Each number is 128 + 32 x the weight over the matrix's rms, rounded and kept within 0 to 255. Layers, rows and columns count from 0.

# layer 11 attention query, 224x224, rms 0.0928, rows 56-63, columns 0-111
[[124 140 137 114 131 170 117 171 103 142 196  97  91 103 138 134 177  91  85 119 149 170 165 123 136  80 150 116 139 110 142 116 129 130 123 127 108 135  92 141 102 164  99 116 176 150 123 158 111 135 114 118 113 122 156 146 129 153  95 111 106 114 147 117 137 144 135 100 131 147 104 113 152 158 137 115 122 169 165 172  85 143 111 105 149  84  88  79 106 155  97 115 139 169  90 162 133 146 129 167  74 101 129 109 143 127 132 115 160 152  98 154]
 [138 147 163 134 115 131  87 118 110  96 140 178 202  90 131 118 105  72 104 140  90 103 137 232 139 144  91  97 168 180 166 191 103 124 160 141 168  75  60 117 147 149  79 100 103 123 150 114  78 131 145 142 164 169 138 194 124  76 143 147 126 116 127 174 134 119 139 165 134  99  89 129 145 121 155  81  93 173 155 180 159 145 151 152 187 115 116 183 160 137 173 125 172 108 151  99 137 165 154 153  80 109 150 147 150 104  89 181 112 112 120 122]
 [115 146  84  48  48 126  93 160  65 125 130 113 127 115 131 132 130 123 132 135 114 139 139 120 129 162 101 162 130 119  96 128 105 164 129 135 169 111 122  86 153 158 118  89 155 127 137 132  62 143 111 120 152 158 141 137  93 112 134 111 151 149 110 206 112 120 103 101 140  76 118 127 146 141 106 127 133 117 110 108 125 137 135 122 157 109 165 102 101 149 131 117 126 113  95  95 162 147 103 120  56 148  70 170  79 138 149  98 133 123 153 107]
 [191 112 151 132 123 106 120 154 137 120 128  68 107 165 111 119 123  90 173 124 122  94 138 144 126 119  80 128 123 139 176 144 110 122 121 121 117 162 146 116 160  77 128 140 143  91 126 146 187 183 148 118 114 164 231 112 109 170 164 144 123 136 180 141 174 151  83 118 108 187 152 105 171 121 138  72 165  74 114  91 107 117 129  74 131  79 114  94 140  85 101 136 109 181 144 152 124 174 142 144  75 123 149 107 168 155 163 172 140  82 188 153]
 [135 173  93  49 185  95 163 140 190  90 104 161 119 219 102 170 134  82 126 123 130 180 123 163  92 147 126  96 190 138 131 147 133 132  96 129 103 153 138 143 145 191 114 121 167 102 168 146 151 105 112  93 134 117 121 116 136  91 121 142 130 151 137 159  56 147 191 156 127 103 134 149 121 139 108  94 132  96 159 106 193  94  95 141  91  79  80 110 107 105 155  96 110 154 156 114  95 154 120 110  87  91 109 144 135 163 146 154 151 109 137  84]
 [140 104 139 148 121 103 110 177 156 132 144 120 137 155  89 161 104 141 109 114  84  78 104 178 124 127 127  65 131 105 117 149 125  88 104 106  78 137 106 149 135 144 103 126 140 169 121 137 171 137 103 118 110 107 117 128 103 169 196 121 107 125 137  96 140 129 152 177 100 187 111 197  82 119 202 140 159 130 206 151 165 105 150 155 132  96 142 115 116 143 139 126 137 161 126 118 144 131  70  62 176 158 147 129 138 136 149 123 133  99 184 150]
 [119 105  85 107 131 137 150 171 147  81 127 125 104 157 115 131 122 123 157 149 147  68 119 153 103 122 114 131 124 138  74 100  65  81  85 111 136 107 112  70 103 138 102 195 106 146 167 161  65 110 152 115 119 108 176  93 136  83  96  87 144 127 139 165 154 154 126 151 187 110 125 149 151  87  44 123 132 110 121 146  91 136  87 209 165 163  78 120 135  42 138 135 117 149 147 104 144 207 102 152 107 126 129 151 122 105  99 157 124 141 108 126]
 [ 85 141 168  87  99 130 162 124 145  82  87  89 141 150 112  95 184 114  88 165 139 148  92 144 137 153 142 131 174 185 153  89  75 155 163 127 133 157 139 134 143 145 161 127 132 128 150 138 175 113 144 153 128  93 100 105  97 137 109 136 119 150 104 114 116 111  96  99 159 119 125 149 139 130  90 134 115 155 151 102 109 106 156 127 148  84 129 151 147 126 104 152 124 135 145  93 102 155 179 109 122 104 141  82  74  93 129 164 116 100  98 150]]
# layer 11 attention key, 224x224, rms 0.0914, rows 56-63, columns 0-111
[[155 147 123 109 147 154  98 158  57 140 163 103 176 131 120 187 163 116  72 114 142 132 159 115 150  79 133 107 149 116 149 155 139 147 134  91 153 113 135 141 117 152 139  69 175 119  84 120 110 134 163 147  93 109 158 149 129 139 115 124 146 116 117 130 152 141 126 124 104 174 118 130 127 141 106 128  84 140 199 159  72  99 141 128 149 117 116  92 101 142  94 130 138  89 142 115 143 131 125 139 129 149 118 114 102 109 127 150 163 153 146 164]
 [110 139 158 116 111 142 167 135 104 110 145 178 169 109 109 103  87  67 102 104  73  99 168 207  65 100  99  76 157 154 171 147 133 121 127  89 157  88  68 105 157 146 128 153 110 113 175 144 108 116  74 146 151 149 115 175 134 137 168 134 123 115 161 159 153 120 144 146 149  78  97 158 126 169 133 121 112 124 155 103 118 152 104 191 188 133  67 162 164 161 132 135 171 138 112 110 141 153 136 181 131 112 106 143 133  95  81 137 145 107 152 125]
 [ 96 110  90  87 141 145 157 139  95 132 164 125 144  80  92 178 121  77 177 158 137  99 194 179 113 169 120 212  99 130  56 173 134 147 172 109 151 129 107 108 165 137 113 125 106 120  76 176 114 182 142  85  81 174 157 169 101 119 154 115 159 107 106 139 136 127  98 177 142  74  69 137 139 146  93 148 149 110  57 144 101 125 118 188 161 101 183  95 126 123 156 137 131 171 155 145 127 178 145 110  91 136  63 169 184 119 116 119 159  90 165 134]
 [153 153 115 131 122 126 124 133 117  81 144  92 116 126 154 134 128  62 149 151 145  87 147 127 118  91 123 145 143 241 148 144  94 108  79 102  81 140 102 119 135  67 130 153 145 104 109 176 160 184 174  80 177  89 195  78 122 153 102 100 167 189 175 162 169 160 132  82 104 131 147 132 175 191 129 126 145 131 106  90  65  94 120 104 122  60 128  92  97 113 107 157 151 140 125 109  96 135 108  98  54 117 130 104 141 174 148 127 127  81 195 172]
 [160  95 183 130 196 141 138 113 141  84 119 181 126 200  74 181  61  51 156 134 147  93  86 154 140 109  85 111 149 114 127 157 152 107 116 102 108 201 129 151 139 175  99  74 165 111 128 156 137 138 169 127 119 156  90 135 110 130 175 117 114  90 156 207 100 169 147 160 109 145 109 152 152  81 142 119  93 119 168  97 166  44  95 185 120  78  91  36 161 116 136 108 147 220 150 114 135 107  99 136 103 144 155 123 131 144  77 119 164 127 176 138]
 [164  96 110 168 144 141 143 176 156  98 160 162 142 126  66 125 126 112 120 167 155  47  92 143 205  98 103 134  90 160 110 151 116  99 138 100 104 129  96 141 141 145  85 145 119 205  54 175 117 140 157  93 127  86 114  54 150 205 171 126 124 116 151  91 150 101 166 133 114 171 137 149  90 123 194 142 136 182 123 153 104 126 156 174 130 107 109  96 148 102 123 153 142 163 139 166 132 115  93  87 139 142 147 138 136 155 116  78 113  49 146 131]
 [170 103 188 104 103 127 125 160 130 133 104 152 105 221  96 102 115 152 175 155 125  61 128 127 115 103  82 102 121 146 102 126  70  46  91 103 175 139  96 124  93 110 129 156  90 100 128 150  99  80 146 156 128 122 135 125 122 101 185 116 116 106 108 162 132 143 106 159 206 135 146 157 126  73  87 122 121 101 179 143  50  71  76 219 197 138 101 115 156  83 154 156  69 132 174  71 197 151 104  95 122 164 104 127 112  90 105 127 119 146 180 125]
 [117 118 192 115 142 126 142 110 121 112  84  95 125 152  87  65 162  66 113 158 179 126 132 134 117 127 137  87 134 202 177  91 105 165 144 101 130 120 125 120 144 175 171 145 124 110 145 112 210 134 128  67 121 131 105 158 116 140 112 149  99 108 149 109 112 121 119 128 171 122  96 173 136 102 148 135 114 165 108 109 130 121 110 158 123  81 107 131 129 128 134 118 124 154 108 127 112 147 164 101  87 110 119  83  85  52 138 138 142 113 123  80]]
# layer 11 attention value, 224x224, rms 0.0897, rows 32-54, columns 0-111
[[126 141 132 132 137 110 103 111 129  89 137 108 147 136 140 158 122 126 140 140 122 122 107 101 107 119 123 118 124 147 130 126 155 159 118  96 108 154 137 126 131 130 103 123 154 133 106 122  99  90 114  99 137 129 159  97 111 125  99  68  92  63  99  94 145 146 168 137 111 121  95 169  90 132 155 126 144 122 170 158 106 122 151 138 114 106 126 101 126 135 113 126  80 115 107 118 154 122 109 167 141 138 130  75 100 132 117 160 123 130 111 189]
 [123 128 126 163 148 159 118 153 108 156 100 124 110 111 107  84 152  78 113 101 162 115 115 116  87 119  99 136 102 101 150 122 136  95 147 105 103 143 106 145 129 142 156 127 130  99 118 100 117 148 136  94 108  91 114 131 139 143 146 142 112 128 157 117 104 122 122 144 132  89 103 123 133  99 167  79  90 156 132 150 134 141 139 188 137 124 132 100 111 138 107  94 130  64 117 134 116 112 108 136  97 144 147 108 105  83 102 112 118 143 129  63]
 [114 147 125 115 112 170 133 132 122 150 121 154 141 125 141 133 113 144 140  86 103 117 120 106 141 121 139 147  79 139  98 146 139 117  89 150 142 155 142 120 130 116 123 135 122 193 139  87 151 114 117 140 141 113 117 137 125 133  54 126 111 190 122 119 144 106 131 144 121  63 109 110 135  94 169  90 118 121 130 140 149 116 141 107 122 146 167 148 108 101 111 146 153 138 106 182 116 121 163 102  99 147 122 120 116 123 169 140 116  93 121  98]
 [123 111 151 143 126  87 179  88 180 170 120 135 120 119 116 102 117 106 149 127 131 156 152 142 134 142 126  87 124 149  96 139 132  99 104 138 157 137 112 155 135 173 146 135 138 107 125 132 105  99 127 124 132  81 164 124 152 124 146 112 144 166 139  55 183 141 190 106 135 130 148 149 140 156 138 105 137 115 114 156 106 146 112 122 164 117 160 121 166 173 113 163 140  99 141 132 150 126 137 119 148 141 125 133 119  71 124 112 126 103 126 147]
 [124 114 100 167 122 175 129 134 117 121  53 134 152 155 128 163 126 158 112 146 134  98 130  97 118 135 134 154 131  98 168 135 134 137 119 147 124 142 142 151 132 100 127 107 144 114 130 109 144 151 118 136 114 135 118 123 110 134 134 121 100 132 167 104 147 151 168 156 122 150 182 131  98 134 135 113 159 143 146 122 164 142 127 158 105 139 174 148 175 141 138  84 151  91 145 168 104 133 136 115 115 153 120 120  96  87 128 101 126 167 152 158]
 [138 138 119 166 103 105 125 116  90 132 127 144 156 114 125 159 113 138 102 121 154 158 137 160 115 137 158 142 126 122 145 110 138 113  94  82 134 127 132 102 138 118 108 143 110 173  94  94 115 165 133  93 109 112 127 112 143 116 130 118 104 152 131 109 130 123 116 133 149 120 136 131 122 105 130 107 148  61 128 153  78 160 141  86 117 156 137  98 172 159 124  97 114 115 111 107 118 105  87 145 113 114 103  83 156 154 132  78 153 126 157 141]
 [126 126 127 156 138 155 154 143 115 136 135 150 151 143 115 123 119 117 157  89 145 104 137 146 145 159 162  97 129 104 140 141 108 138 131  94 100 122  95 138 135  96  99 155 114 119 156 146 116 147 120 125 123 127  95 194 136 151 187 126 130 131 155 165 140 135 166 151 128 125 153 150 127 130 114 142 151  87 141 116 137 118 126 145  98 134 121 123 132 101 147 134 155 126 127 147 129 138 160 100 146 163 160 131 116 151 161 127 180 171 108 175]
 [161 138 150  98 102 105 159 138 106  65 152  96  92 118 117 106  86 125 120 156  93 143  97 114 143 150 135 147 139 122 131 127  98 108  98 119 128 133 127 146 131 125 182 124 108 136 121  99  85 115 124 120  74 153 120 157  81 119 137 139  88 175 155 140 114 116 112 114 135 125 121 141 137 134 103 127  90 107 123 156 123 142 106 114  94 107 162 135 131 140 128 135  95 117 122  94 101 138 122 180 108 101 135 109 121 107 125 132 110 178 129 121]
 [129 113 106 130 122 159 116 130 105 142 142 125  98 131 144 127 139 117 142 121  96 139 154 145 172 120  93 140 113 120 157 177 117 136 139 188 178 104 138  99 115 159 101 135 110 115 111 157  55 129  52 143  87 147 182 119 145 140 137  95 162 141  98  93 191 138 117 124 167 150 149 151 140 135 135 130 129 140 139 171 139 158 138 162 104 110 126 132 140  71 109 114  79 170 119 139 114 132 148 146 120 131 143 176 170 145 105 143 102 181 122 167]
 [108 107 137 116 140 106 130 143  96 107 139 111 124 155  65 138 113 139 151 182 130  95 115 187 153  90 146 103  66 149 153 120 148 143 115 149 113 112 121 129 136 116  92 160 131 117 127 136 135 114 119 142 121 154 135 118 107 137 144  73 175 134 140 125 155 141 138 106 129 145 155 116  93 161 139 177 132 161 118 103 117 145 101 155 145 131 164 120 138 138 103 112 170 128 156 100 113  87 135 149 112 139 170 150 118 187  86 146 102 113 157 136]
 [ 72 151 128 145 155 146 159 154 174 151 114 147 118 111 137 154 107 135 148 141 153 105 113 114 129 157 121 137 147 116  98 115 118 136 128 183 112 137  92 159 127 139 137 118 143  89 129 106 152  87 120 147 164 133 150 149 150 120 164 159  82  97 124 161 155  96  77 134 135 108 114 109 123 123 112 108 138 124 109 132 119  97 111 155 163  98 105 148 149 113 114 156 128 110 125 117  85 117 159 118 147 125 119 131 121 119 130 121  79 142 127 195]
 [130 137 160 121 115 135 110 125  97 127 130 131 140 112 132 125 118 176  94 111 144  86 160 138  84 114 155 126 135 121 114 120  99 118  68 132 119 112 116 145 121 160 108 105 136  98 115 114 147 126  63 154 143 128 116 149 162 152 135 169  94 145 124 118 136 141 112 122 118 128 131 140 163  90 124 123 134 152 112  85 143 137 157 108 152 134 175 122 117  84 129 138 150 116  97 194 150 122 137 168 110 161 148  48 121 134 124 126 140 112  99 138]
 [153 120 138 150 147 155 142 147 132 140 115  90 163 103 116 120 114 131 128 155 114 109 114 148 120 121 129 113 102 145 100  70 134 121 165 111  86 119 177 148 129 120 132 129 135 152 158 127 131 145 107 153 117 112 121 148 126 133 136 135 172 134 167 100 108 106 141 131 122  94 140 179 108 132  95 134 130 123 156 115  77 126 140 107 137 175 153 156 118  90 112 144 167 125 153 144 115 128 133  89 123 133 133 147 139  92 103 159 127 126 161 131]
 [110 120 120 129 150 102 138 137 163 137 166  83 119 154 113 107 122 101 151 129 127 119 152 156 112 146 170 179 108  81 107 136  73 148 173 142 122 125 121 102 130 166 142 125 173 114  96 151 141 114  99 126 130 145 107 146 119 149 140 141 115 116 126 104 111 110 103 100 104 181 130 125 153 107 132 133 155 128 127 130 136 100 152 101 146 146 166  74 150  89 144 161 115 100 103 136 129 142 119 108 133  95 115 166 150 137 116 123 115 119 105 144]
 [126 113 144 120 113 105 135  88 116  92 119  90 128 117 159 113 123 139 173 153 152 125 167 184  83 110 105 137 117 106 151 116 133 121 142 156 136 138 124 110 134 102 144 129 180 127  97 171 123 128 113 109  84 145 140 106 130 130 194 136 143 136 132 160 114 110 127 117 112 150 132 151 123 112 149 100 128 105 144 154 126 148 135 147 148 148 111 117 150 131 107 124 142 163 125 115  99 121 160 113 112 112 137 146  93 151 131  90 122 125 108 129]
 [134 107 164 123 159 133 163 139 140  92 141 100 165 110  90 165 144  98 108 111 134 136 131 174 155 123 121 150 133 124 125 147 162 147 132  96 163 133 152 154 117 101 149  78 126 176 116 114 126 119 110 117 118 120 147 126 119 116  82 169 131 161 143 148 176 134 128 156 123 111 145 108 103 137 114 130  90 108 155 103  97 115 105 149  64 117  53  79 154 114  95 153 137 199 106 145 143 106 134 142 112 129 158 133 139 111 166 136 119 161 156  98]
 [127 136 122 116 105 147 166 127 113 171  98 146 136 132 116 156  72 124 121 134 122  98  86 134 155 125 110 185 113  93 144 162 151  99 142 135 122 131 118 127 126 171  90  98 127 103  85 103 119 162 137 104 133 125 111 105 152 131 125 148 117 183 135 112 122 100  90 133  99 159 154 155 153 130 125 113 111 168 140 150 156 133  90  62 119 138 104  73 120 109 115 127  94 102 100  94 106 117 121 132  99 182  82  90 155 128 133 152 121 140 146 142]
 [118 129 140 178 140 109 144 109 125 134 142 142 109 130 118 128 113 159 137 157 107 157 116 120 113 121 116 122 123 134 134 117 116 126 117 105 147 134 121 110 115 115 128 157 151 126  87 149 176 153 191 129 140  82 106 165 154 166 135 154 134 128 177  90 103 116 118 103 107 126 139 141 146 131 155 118 109 123 122 127 127 126 104 120 121 107 137 137 135 124  84 124  56 149 127 189 127 133 148 157 145 144 123 115 127 134 130 158  89 130 135  94]
 [112 140 154 148 140 133 106 144  94 142 131 131 109 140 134 147 138  92 140 116 140 161 128 179 104 101  83 149 151 135 124 122 127 102 117  68 110 154  69 129 155 146 103 124 140 140 160 149 148 129  98 159 136 176 136 156 117 112 119 108 137 125 102 124 107 136 153 143 160 108 120 136 160 125  94 138 131 117 161 105 186 107 143 105 125  86 163 155 124 163 154  95 141 100  85 115 139 132 115 124  80 187 124 115 127 159 111 132 151 134 100 128]
 [153 127 122 172 168 158 133 135 131 105 124 143 138 136 121 129 127 143 142 121 116  95 142  99 124 182 132  95  93 108 104 118 120 153  80 151 130 107  95 159 130 154  66 121 162 110 162 127 133 120 101 115 131 114 154 141  67  92 102 139 154 146 132 142 192 132 177 147 140 168 150 136 135  91 138 101 162 128 157 120 131 124 124 169 147 142 132 147 153  86 163 119 149 127 161 133 161 161 103 134 148 121 163 133 129 134 117 110  96 142 145 161]
 [114 107  75  79  97 137 113 133 161 146 140 126 136 143 152 123 117 151 148 100 156 164  96 164 133  97 122 149 116 141 159 102  91 120 102 159 146 112 119 128 124 100 129 126 120 130  81 149 151 123  95 106 136 115 128 132 122  74 127 127 134  74  99 128 137 140  90  88 135  98 142 148 129 113 106 124 167 138 122  83  98 166 126 117 101 126 101 132  83 136 138  84 138  87 127 126 164 139 152 123 150 121 100 169 112 114 145 151 112  93 113 175]
 [148 141 107 125 161 123 158  89 145 112 144 118 186 149  97 174 128 149 169  95 143 151 146 132 150  80 142 127 111 157 105 142 135 136 114 112 152 104 138 131  99 101 112 160 125 153 139 167 120 134 121  94 140 162 170 131 159 134 124 143 123 102 102 130 176 131 154 129 117 117 154 140 156 112 130 146 130 115 144 139 141 151  96 139 126  92 118 106 172 114 112 178 150 138 109 107 113 128  97 105 116 145 125  75 147 187  95 136 153  99 141 120]
 [112 154 157 115 143 148 140 116 125 137 133 123  85  75 125 113 119  95  86 132 157 119 190 109 155 138 120 112  90 167 160 159 141 109 137 109 148 138 132  98 112 145 121 112 116 102 151 101 140 121 106 119 135  88 114 122 113 127 122 151 128 148 116 103 131 102 129 138 149  92 138 104 146 113 129 112 177 150 128 155 118 117 148 111 141 146 165 158 142 190 125 156 112  89 148 112 120 130 137  95 119 127 150 107  89 130 139 122  57 137 118 149]]
# layer 11 attention output (transposed), 224x224, rms 0.0901, rows 32-54, columns 0-111
[[163 112 118 179 100 106 100 119 139 185 173 146 145  93 112  97 108 141 153 149 144 116 123 113 101 120 172 150 149 143 149 129 162 120 150 110 131 153  85 124 135 136 107 145 137  97 110 138 129 144 131 121 124 135 124 143 132 117 137  94 109 114 134  86  97 124 162 150 168 160 139 159 109  92 185  69 160 132 120 119 139 144 143 152 113 125  94 171 117 118 123 158 122 133 109 131 140 135 160 148  87  61 104 103 136 150 139 136 140 120 124 114]
 [116 115 127 104 177 179 115 112 118 137 128 142 132  97  99 108 149 105  79 132 106 128 131 187  96 142 133 181 147 129 150  96 148 163 148 148 140 123 110 117  47 158 128 147 153 117 139 140 124 101 140 101 144 164 105  97 162 105 128 111 107 140 191 171 112 129 180 139 102 168 131 146 102 105 145 106 141 128 151 100 174 128 123 137 125 126  96 142 123 131 123 105 139 118 149 180 119 103 102 131 111 120 147  99 108 106 135 120 138 139 119  81]
 [141 139 124 108 115 160 122 138 108 169 141 121 146 135 156 120 148 140 158 136 118 119 124  76 193 142 130 110  99 150 110 130 116 134 100 165  96 133 148 132 129 110 148 176 119 169 165 141 159 101 151 186 151 154 115 130 118 134 108 113 138 185  84 128 158 145 165 137 123 102 158 104 157  94 132  78 163 120 123 105 141 144 154 110 113 141 155 107 114 123 103 165 127  83 102 128 115 143 154 139  92 109 154 155 121 137 172 121 125 126 118 119]
 [125 115 124 126 132 136 152 147 156  94 107 128 167 123 122 116 133 131 131 125 118 102 180 133  95  87 128 110 141 134 159 152  91 112 119 150  96 129 127 109  96 144 121 120 138 141 117 140 171 120 113 137 131  87 141 138 171 125 168 117 127 115 178 126 150 139 112 109 126 135 171 119 185  68 137 202 183 144 139 114 136 110 100 144 184 104 148  98  74 145 101 137 147  87 135 114 138 104 113 161 144 144 156  91 149 141 152 143 130 150 105 159]
 [108  90 117 137 107 100 122 116 120 156 171 134 145 124 131 158 145 204 110 136 125 151 131 153 113 134 114 117 118 129 147 165 118  85 113  98 128 110 143 135 186 109 113 140 159 111 105  96 153 161 116 149 114 141 128 129  93 125 130  92 135 102 133  89 116 126 118 102  96 117  98 124  83 152 121  98 127 114 145 117 139 140 122 141 115 134 148 132 122 142 173 148 129 109 131 176 100 143 135 114 119 101 123 167 115 136 137 118 131  87 126 140]
 [197 129 153 138 110 109 146  92 144  93 121 114 132 109 161 112 123 106 143 158 125 122 130 138 176 120 122 147 137 146 121  78 102  96  92 128 118 146 109 132 190 114  84 170 106 134 121  99 111 116 177  92  88  98 105 133  80 131  94 100 141 141 136 174 121 147  79 184 119 138 198 137 139 154 126 120 157 113 158 130  85 129 142 117 126 155 104 144  97 135 129 129 111  78 126 111 122 172 133 141 129 141 155 150 159  84  86  94 112 112 145 118]
 [135 133  97  97  72 124 121 109 134 114 118 123 130  77 125 132 119 101 115  83  91 134 163 144 141 147 139 105 166 143 158 136 126 149  88 118  93 116 193 191 157 112 156 136 139 140 128 133 157 127 131 122 114 161 150 118 137  93 110 140 150 149 140 100 159 141 128 148 106 116 120  82 146 128 118 163 107 124 111  71 128 152 111 151 105 116 127 135 154 108 149  46 148 148 104 160  88 146 146 116 143 156 193 151 111 134 163  85 153 101 130 163]
 [138 102 137 148 136 129 114 125 173 123 140 107 122 142 104 126 112 114 113 162 105 134 118 132 146 131 150 115 149 113 194 110 167 100  97 131 106 140 166  70 173 152 153 105 118 174 125 134 125 153 114 168  70 118 143 158 156 142 129  83  79 168 142 127 130 106 159 149 169 121 153 146 133  99 117 110 132 142  95 130 136 121 107 132 125 141 131  75 141 129 120 168  99 113 172 120 116  89 136  95 126 125  99 125  94 134 147 156 134 161 121  83]
 [136 107 154 108 122 137 107 124 138 124 161 129 144 132 168  92 132 130 124 172  84 130 138 159 130  95  97 136 126 130  91 147 145  95 150 127 118 110 161 126  96 169 100 145 107  89 108  98 122 122 137 159 129 108 140 168  93 130 132 121 112 165 121 131 154 157 117 136 161 153 108 118 126 132 150 124 158 130 119 130 126 165 148 156 130  83 111 164 112 117 167 159 160 123 150  98 167 162 173 192 115 110 100 174 139 152 115 222 139  95 130 145]
 [116 156 127 140 117 134  93  84 112 126 112  65 105  87 124 177 147 147 140 146 137 153 114 156 135 112 109 112 110 142  99 115 146 123  89  91 142 121  91 134 202 126 121 145 143 133 115 106 109 108 139 134 125 143 112 158 108 131 107 117 108 182 144 148 120 149 111 127  97 130 119 152 127 148 143 112 127 101 138 150 118 127 122 183 138 135 143 127  96 135 142 156 131 126 173 118 115  99 145 125 142 171 139 145 140 124  80 142  98  86 157 162]
 [101 126  62 136 102 123 134  85 140 183 120 131 110 148 138 136 118 134 146 105 132 133 158 129 123 145 172  98 105 124 123 162 138 147 136 162 127 150 146 109 142 128 130 133 166 127 120 129 122 129 131 106 185 140 119 154 146 121 145 133 129 111 125 153 106 105 106 134 140 114 111 113  83 101 133  77 160 142 121 122 135 123 124 108  93 153 159 162 172 102 151 142 107 102 162 126 105 122 128 106 139 130 109 116 112 133 141 172 141 111  95  49]
 [103 142 109  99 113 137 102  91 123 189 118 132 155  99 125 135 108 114  91 135 139 114 112 138 103 118 119 123 145 143 123 103 136 148 135 130 133 138 132 156 162 181 127 127 116 105 125 175 133 122 142 134 108 132 127 107 133  92 130 141 137 138 152 100 107 128 169 113 123 120 130 117 137 139  57 144 115 163 117 137 162 137 180 125 119 117 116 121  92 110 148 122 101 130 112 149 140 151 139 168 159 142  94 109 145 165 132 134 122 126 121 132]
 [118  94 114  97 112 146  86 116 125 117  95 145 157 116 137 101 143 165 108 132 116 162 111 133 137 140 123 119 155  99 111 138 156 151 143 144 121 155 135 148 133 109 155 160 131 130 127 133 104 157 124 125  99 134 133 104 102 126 165  85 142 152 165 152 142 138 127  98 155  98  90 113 163  79 120 117 125 158 122 104 123 123 126 169 143 145 149 105 122 113 145 145 141 147 139 124 149 115 153  98 130 129 117 115 101  86 103  99  68 132 123 135]
 [111  98 105 172 134 129 115 116 114 126 130 114 125 145 127 129 118 124 118 118 115 133 136 146 103 128 129 119 133 104 136  98 153 121 135 124 138 130 138  92 135 163 189  89 128 137 108 154 118  95 122 135 130 120 145 117 150 116 121 141 144 122 112 121 166 128 109 100 157 130  90 136  98  69 134 150 130 109 110 130 145 114 127 128  96 172 131 104 114 129 162 128 114 104 126 127 102 120  77 175 136 142  87 147  94 142 118 114 165 144 124 111]
 [104  77 122 105 134 168 142 164 102 107 137 146 154 128 112 156 128 124 127 146 140 125 160 118 112 125 135 136 115  71 136 127 128 118 153 107 138 104 108 105 250 120 144 173 138 115 136 171 142 126 143 120 103 136 136 128  98 138 141 128 139 137 120 118 166 122 128 102 135 118 107 146 136 122 114 156 133 103 111 135 101 148 150 116 145 130 145  88  96 144  71 146 114 149 150 155  96 138 118 127 161 134 116 144 124 143 137 140 103 182 166 136]
 [192 104 133  99 160 116 130 179  84  93  95 186 147 147 128 169 125  98 102 125 151 189 132 147 150  98 152 102 160 140 138 145 142 119 125 121 153 126 130 105  95 128 129 128 110 105  86  98 123 126 110 166 119 130 143 118 127 147 157 108 126 126 173 148 139 122 132  95 133  93  92 110 136 115 128 103 108 150 130 114 136 112 128 133 119 105  95  98 113 165 146 182 118 140  88 126  90  97 132 124 131 103 117 160 144 111 173 133 103 132 128  86]
 [141 108 132 114 159 113 134  76  63 155 131 128 123 122  93 104 126  84 117  90 165 107 108 122 154 183 141 124 138  94 101 134 121 157 159 136  77 140 157 131 172 150  97 131 140  77  88  98 131 153 141 124 105 136 122 108 140  71 171 161 161 163 142 131 121  76  90 120 138 141 157 123  97 138 145 104 112 155 122 107 105 152 124 101 112  94 139 121  97 112 155 127  78  97 124 133 116 104 135 126 114 130 102 129  43 133 130 183 175 165  98 124]
 [125 131 124 172 117 145 134 130  97 111 152  99 125  97 155 114 139 133 103 150 109 100 119 156 111  99 125  94 127 114 152  89 123 112 130 173 146 127 121 122  72  96 146 171 153 112 135 154 160 137 156 170  91 165  90 148 135 157 152 168 146 132 128 124 112 119 140 121  81 145 164 157 180 119 106 117 103 143 149 109 114 135 136 165 152 111 187 146 135 155  71 122 126 101 133 154  87 171 154 166 142 113 134 129 127 105 119 103 107 111 118 159]
 [132 174 115 125 158  90 113  88 152 154 115 121 115 156 140 146 120 138 126 143 145 161 144 140 114 122 125 154 168 150 131 145 134 132 125 128 111 171 156 127 255 159 113 118 137  99 152  76 102 124 124 117 101 136 130 110 161  96 107 127 141 108 125 138 108 125 146 108  92 135 123 111 101 144 135 160 135 134 147 121 144 111 112 113 158 112 122 165 132 112 169  98 140 124 114 152 111  93 117 144 149 119 161 123 141 138 138 146 146 118 140 155]
 [114 127 137 155 196 113 135  84 121 112 120 123 141 133 159 157 124 104  94 101 166 149 141 114 105 124 124 112 136  87 122 124 112 119  95 107 141 118 101 144  93 131  88 183 122 135 116 111 147 111 130 138 134 138 126 175  73 131 153 162 140 144 138 148 125 100 155  97 114 103 136  96 131 140 121 140 172 100 151 121 113 111 132 112 116 120 132 142 113 184 169 151 144 111 121 136 157 133 120 119 166 143 140 153  93  94 114 133 111 119 122 143]
 [ 68 105 117 104 128 116 110 139 134 163 121 148 121 154 108 103 138 154 185 145 144 101 118 126  96 131 122 149 134 152  80 104 104 137  79 143 118 118  85 156  76 120  96 143 110 163 124 129 168 130 118 122 179 146 107 109 103 138 132 121 101 122 106 158 148 199 155 166 178 116 130 139  90 128 127 136 111 142 103 117 118 128 137 140 111 130 115  97  90 134 101 153 146 106 128 136 158 118 149 132 171 187 106 178 123 124 110 140 146 111 111 158]
 [139 189 119 122 152 129 100  91 113  92 168 169 127  93 136 105 134 149 135 121 100  99 169  98 128 127 124 114  99 137 144 149 142 129 134 138 126 121 113 106 108 116 133 136 122 125 121 163 115 134 129 162 114 137 114 134 132  96  53 154 113 140 143 166 132 167 129 123 156 113 105 124 135 174 143 109  91 131 122 128 115 135 122 124 120 153 101 155 103 135 101 141 141  80 148  89 133 164 119  99 137 146 160 119 121 107 116 113 137 141 117 114]
 [125 143 116 134 121 149 149 140 128 127 133 104 136 138 129 113 144 135 118 145 154 154 116 154 108 149 137 106 150 155 155 104 155 136 125 128 139 118 174 120 193 138 107 165 128 100 134  99 139  88 118 142 147  91  98 134 119 139 115 106 109 180 143 155 129  96 159 127 124 131 111 167 123 118 156 129 189 123 154 117  90 143 159 135 152 100 125 166 136 142 123 186 120 129 142 162 110 110 142 125 155 134  93  97  85 115 140 135 107 119 143 129]]